From a checkpoint of a small transformer trained on Wikipedia.
Architecture: rotary positions, no biases in attention or MLP, untied embeddings.
Each number is 128 + 32 x the weight over the matrix's rms, rounded and kept within 0 to 255. Layers, rows and columns count from 0. Numbers have three digits each.

# layer 10 MLP down, 96x384, rms 0.227, rows 0-95, columns 256-319
121102109120170115188093155148196089098144102110127175157130094153128110139085176151061115068087132170106098111189130136149090085195159189176104116101136128119121089112203168098132163136106136
123097129138158061189083120132135117174134100149120109134102088125130088121164128156127118114183134154158134110101187124129092143130076117146134075107089140117093125147144156115122179021134146
142133152113175131094115133083123155132151127075138135122091105080123146076130180083152123133168157122178080100151116111124080096132132149130106043205154087105178142122112133189091121159106100
127051097139102204158127135143115105134084114138147097116133127175151150145167155127141178136160072126048104154044046179124108179153093119154170172161122133138147111151111085162050128088055135
067131091087150131180233163187128115113056143107122141121137118151119146105144127131147111158113130080138206131067067090129174103060105091043173080110145125169137126137116146101137118175122139
124146132164120158115097094091101095162101161150109170133114182146141154091118106123139144117150120121149095115099118087097159108071094084176173146137098136099093134169154092088082108074117116
137105160149050137160158146170157164118203138147156152146158088105202142128103095109103193133130116102084089078105154148088157150147123144141122149158173187155070153128188154162158158083109135
116120123120091089095120082116178126172134125136142166091140086130096145115130171145088119134140111124172121155142191112090196125108089140185162063136053098093141101105124151059131191129135138
108133178173189083093035138126117098097137106161123109142157142084128061144089169101100200105106115111156188108142067158126129094160161178182120156113106178138118165181186142132153177122054133
129149221088131124133072081168135105151105180156119082142163216167132139158048097111105136180129114120109122114116136101095124094152129081104140131181167133164131137106097073144189117107118075
149125136148099173117128097159085147096160097126115144113096111134159110134168142130182090122122159123140119109154143133139114090091098080106131130155129130045077136110140124122096110105152132
109109163066167058110132113094146203181125151060142074163089136144117147087165069165129106120152141131126118084147130136103124084101106090106114102104129126113087122173147150105136146134106092
103152073100111113128071066121117124074145132147116122103114154100087140137165109108068129141207101127133148075159094109137180161120144149076129140130158136081115153061125092154116106053122139
103133179110085186129155124131160149097094128135139143147151149101166129159115076125112165150110113131168073095113125138173092169104170136140160131188130167119150140149204168158134119148111167
122115122111082111119097142145169132143137108112096124141172154140164156100130131108131136139145051147111089144085151157059134122131101140148107144178184115155174102097112113109114165160127149
140051153134102107150131133111152087062156117148115116127108174117147160135135123146123089138167149172190082182132173188065138151183118115149138149136137128119114098096140150104127154096086131
107096096102174148090184112157112081091137101140133142155148140153081133100164064133080146086146098130120162130108143059174132121090116095098150151102116158122159162080086084114124131114049104
099120119093153108118162166105116169108121086175153095144107150142157076124105102053085126048150170157104128107129208089105149138190116137076127202081088149135108158134135158172134125126093117
172153131118170113127106137156102132128165155160127108070177110145121159121126124066104168086112144136144100148123128116085161139151097111087124107087153123155123139132145181172111140187156164
162118149134166137181129134160162112157206150105123141160121180166102189082139162083104134170123154150126114089146124145142115088096160117156058079146091121125169126142114135146169112101087085
150125099067146086131105148108146165113168119106100120149080117126090148149106126095135133180106105093122082114125146145122159133130141123110150100087130126103198130106155121134120092131125122
129132083107126140135156074075137119131131137132144122058038150114108123085148157112090122136173158107101163133085123162164160096068168137118131071083167145105163138139194149200128112143138063
147128091117187165117157151069151135118090179193138192135125186145122147198167143108127100141110111074074067084143100147120114115058178142131145147095219133154204103119133117104098057219110148
183119134112124125108136141110149147140065120113084118138079127124178131076088108123141138171129179133090164124136059102131130153135136161149162120101096141182117126103146155072110092135181175
144096134140122129142133178136100186115137102115093109157112119054170110118094098085188094063106129215105104137083141119153074190093108097188091143121116106155098146101090149141182132107157107
159138097153106114146144122141115173189179123149107123133136170081149121103115084118134135186133095146113057129123127075088137136057080136137165125131143121115080136136107100118106076110162082
091105117124124091124136154104138170093096137150102153134143112075135100182091114129109166071149124120203084183154099148140077093188157104118122163224110112170178154114233134105159175146064129
158196161139131095140170144078203125188093157100125087085090103153128122117133164107134112131133101086163107123177114125123132167052105105175155129159092086103067119139102094126077123128089100
137135135146108065134112163134146212114142101094085187134099111085141073113099136146098146140167141081135141180160129187140114127083189100103106154175144120142190122138171120134138135119072195
140136130072116122078148186131116167115114111107108182150164144111156174081125147115107143135174164118166164145167092135073133102161128089169144113128132086121147111105174152133113096116134142
131094148077115109104118128146194063102113158105174091110125154088072128136139152127150169106115149077123117117078158092146146117143109140069109147146162113184129130101177120088140099117128100
117082158148096145138076119116188147132091133165097160100120146136197157081101181153128146105199091149137115149141128098126118074156137116091159141127153067092119178118128159120118136162163138
126140171155110101156120158119105076147133044143130147129113160147131039183102083101120093100105139177141138133131072109114169176104104157133114091125125120140156125167157129051152112170153129
131092103111111122166128059175167072094145123112095181154115117171113111146134182135114111174119146112172179188127142158184184110101124121106106129162136138106074088102118128143133133133178121
134102123098168123118101114102119068105213117136102121145161167155153093113083191100145089128141144159094092138138212117162150123143095141109134178152150155197127144145106137101145155038152155
123119174152163113162091130107105078154100123147113165122112135136107156166129109098144132147116128132079132134155131186174137107161138069114085200054084132108178091081133037131057108113025107
143116147123098065088182062064076118105164139110171050158099126155076146106178155089120152121157176130141142136103141106162131118098162140138129066110126148152191122120150174112175104084107090
136060116099156147105184095119190091136141055116104097116157125124092098077102087088143119040122121079100140150086160084066153129135112107121156155135106073122112089144105125102154132046053063
095119070200143123102137119155085102122084128157131151088081109136156161116158154158106148150141164114170159094158094129118074167172068119128107134130102127144179154094148173091116093108119092
108131093123120178120134155124185080117139108138156110093175167076139117131124125159112154124169135079164103098134145120135072118140121165121108120096133132158071154156148185083128148153121107
183154161099159198070095140159142125153153171137122154129145168209131122132120147150197084179122197126128146126157142156062167119144145175119168116134204153169120108131141113128140188128121157
125077116115121134200168125189154118163110127091072098149072128120150064108150164130097116169169125084118126114080164146139124167150132099151111136174113071119142162114150125098147108176115138
155122082096120123175138158090136159098168131108130080133129188178160113114132201146117105201073103109134145078142108149107079078150121089100203068122159115078118175081100136116124128186181138
118117115146115120121105071136177167126148151081095167184092134088075128136103155117158090178134173121075140101141136162100077103133149093074055113096120135152085132123118098081169160079102159
169161104145135125134124137146124105162076149134159096127096158113140170126155139151171139093143141133122149108125130130138167106118085103139094152173176127108165081166123210128136101098143142
106074170107154112104147157121081130145140164083175110111141176123115175090089097150151109164157175121157133155126085204094114070118094138099083142092135136107127134180137113129178089093150134
146110177089160209169127143133126177131093096050092153143172125122140138067095163139165129115196090150101093099159116069191069138112142144143146119132150108101188102109088140164155153068130124
103145162126112132163100142141089149146114098186131140179176135153153075174073100101101122156141122125116124116087151108110153130156115103117075108195139079199098143097179165096139164162086148
096127094136128083128127130125128128104194095131140120168135082104156180170109124118106167142068125054134117096173150109100159089178105088111042060104148117074185130149062137124098135136090170
138087117151097104093080092094077088142131106091137137138118125115175131166120132156137199111122105101145121139092165104129130110135147072064112144135170103121102118172091119143134115164093087
164152159156076143183051139100111126063112148098162153103163102104157152098116129133155166114087111154124165110163124181125106145155168177136143111170169145143103172110154137105155128116172094
147153096096054124043114121065106163152105104185177119087091100127082102148065091093117159137063136086152140095185109126120138106144039109136127086119119166126100115160072152156160075101166088
091079119106114139141181120113182114179111110124198113072104124123149148146155211118183150119115121215074127171170073130153162137084121165177086122138108138132137149163156134161129133169139136
119146130162112111135072136144169138092127159065139142119139138170089088102129154161103135095079150128041147127084106128163127140119128130098155116104109154131085157147118133181083081118055125
143195128107073114118085109160140125123135120136078086194107138114130083143066090056105064169076117162147137137170130097086148171189115067130125110109112179168089179133179076090093144135123190
079113141102134135192066134132165126126099158149121109136157141124031137141166132174163102143114133175114133152160135096099152135109098135146131104130079176142136156120135107145125143125112138
077065136119135172081153129115165098137135153210196199135056087123098145141120130106071136071131195125085066104116128150129112093087136116149160167148178141102123079146099202104084118148081118
005097104157121142204111137153126161116135120075132103127153132052114163139078152129144130066149142091097229148084065130054173128139156122117106176160109170054162162155121128111093158164129065
143118121088087132158176059163170138156162151121166108168105096077197162179115148195133099130069137092080113075127080159130132061150150070073044166102095158117109119089173196137137149138091177
169155080119106099138101178135117117183124134192136174112163107121110145111089101135096089177107125163124134167129132151145165146127117109198082136089091102134138094069136145156111148143160135
076143070156123137112122104110153132156129134111126107115126138138165127175117161137177133119144101112179108063192079106192096158107106170091133120106185093122123170123110180187075116085152096
132090171203136130107110138132103115107174101105103079102109131084104058168109089182165120114090041105199124106125111153091127164061168118089081118142141160121101092152095072103116126134095170
102127118120138143108126151147165105187175089104148156100191114177124076163215208147107163143140121142147145082093137164132127187125189107125112145146104123092169155156043123145178151166136173
135092103148114121136166170115134101073096171135199122063084220154097149097173146088045157111185113129110150147099113085150116128148079071156112078098064180175140142178121127103156074114148072
125106126156114145135119142149130144182090134133099088093116115046115181112145160100104078164121133140147140042067132090127106151076125116113094128163122189097125097106115130124155106151144083
087112103116125100085131175090159090067193118139116155131146076150119116170137146178188148108113101131148119125085139105092151109095099104129090154177132132123176145168162198163098097176156117
094118062102116117141095112173137160120109061104105129106114058088135066097145126134193135145087130077142127150093081143175110143136148101063091121151160151110159151129143127135138114097056145
118176146132186149165159133109119176111128141153071139134073096139130088161190167119164103121120163117142151167156041155096115098123166077155097149100108158159091110122088122079113100132134115
172177181135109156110114180076166122174045180147101103143072107124096122184059095141158131128170126158175158115096103192165172184123124116138166170121098141122146158162124152135130155178082141
181102157135136092157087071131125155075219123142117196124115171114136175045055115145142165139021135126070151086126137143136104064142116110192140106175133106107128137140122079085088065124129146
094150099143130120123128160137101139090107094112114143180132149202056097104161180132086162120101113132161106106075114125130054150139107116101104190093163148159083128149119111133131116094040134
103127118061105166136154198122136128130100148157205137121115094163118097137136123136154127158131132163135089091108140157143102199159134086163147134078072099133131169132115106180144116156162113
101173096132195124134149157131117121137104149150115150097119150122104118165170147094053103162139116109153150094140111087093091103119088164192152102104092123119085172113125098080096163103082189
165154157134150151147184101138118169137192192158144098165126115146120107102098155171137086135088104139143189128155164136159163106105122093096099100144143117131135136128105099186090130159173088
091153153166109107088142140165127133129095167150055108193100143151167113129125091147134098139105118143068163123129119129116117108122130131126122095163127111067098131127116071114080093092081085
156094094131148133130178140160173177130146120052138120155154146039161113105054145091106139133147152108082154171149117158132098099146156143093043102133169094174188194076154079138167101142165151
163120062169128122148134155190109163147162096057147103062125112121164072193118109073105096099131097160163125150165145079094158162153104116145102077110155119123087130122108176093163132121087113
163100164120086121161163103183104158137184173143163092128126142148122172143127187106061182165172098120097169065135095142162079121133134129121123161127174161170087134110145139115082153127096134
147080138149180143136108113165107110092090137083120094145154125142107082154110096086122096048136167137105170077100146126179070155143156143087109167086134123160151136083185115149161133091143153
150126131141124119108199108102087106155133164126182168078187131126134097135172138176182189119077112136128142210135097123180145162101107129080118191153081130110113146131094126124110179150128175
137127162115089140141151122112134123116167135114194101094116090160099158117122137138142145130122099115125148127140140050161173108118083116139119102077110129167112106125103086108137120081159157
135084132130180128096137156128187146131134198092183155162147133159047125134055130131107151112120132155170144100187105124126137074110128055111088073148163103157164116071174123118126070134110123
106088113084164103096133114121169152132164111125157132101161148136122111196143173179159114093154110098126116114148081143144090125107096121146130147092096110120174095130119175084146149098104109
158154100107131176132079183116086090154163141122084074108126200106115142130074109127142084111121151121105123144099108119118133126112142140149163095176038172106120178075142098118187122168141132
151129131203117090142099086197157127135174097100180124125091070111149085135147127164078083110091193115093130127162182079132165134139101167174099166126126133056131097133127081150194130130142164
150162064054164135148142141109092109126087093159152163113131102120168101181186147141049178074094057162083059129142128120090129142184151128088104194085172083098116110102103170148084094133123124
155100138141146142118107136123144111109071153099119168106166078109181070140154134128084131107141116152089146127084103138103150151131127094096058155168117127154097106121108164160111109142115116
131079134141184164169146134143083149125086128178084108069173154171149138193092126164058136158156126095102171101120166153097055095138103094126148137106172157179158161104142101111090119111129160
139147152117158111156052110125093172158108066159171092115116147112142199143114122129157098152154128127138155068135110108157119152153140074146087139184129109148080071165110146153136107204166150
148129140159127156124107072130142089152129173108114127117129104142099136088208148106199118100121162170098117096134150165108120131103124132157094105118087110109067124084143133073104137155002065
060177077104133127119053120105130134106093168076135121122134113149076154120130146091059082049085074147107071156082103107130100200136073080190113132086185137121130109109146116124095196124147112
094147149061179166124141109166149125144173188073131121175115090110150127125130140082126096107084169161143147076126158110160143113094083155138066152093105120158186054122175203083159123163135157
104107156121165151158175094110080169069106070160152176087139200071122144134127160091168134140111150098067105167140106157123130096174132106129086124152121124122129120128105122133121143115106095
117128137128125165150189134164167097095133106148149082143176098173108160138135158117134109122109142089136125089129150093103141210149131109162128106136141151163103160139144092097122110153119189
168139116081110129132134141129138145149115135110149133107143173125090095096139144110119135120187122128154134102130106137112124088117131117116145178103076070118125094129150130088158156096131172
068126167122116130131121098097122170150188151080082150103146206137147185149146117139140164149140087092128076057088178100114187141149120155120113120147155142124139113108124110196189081170133200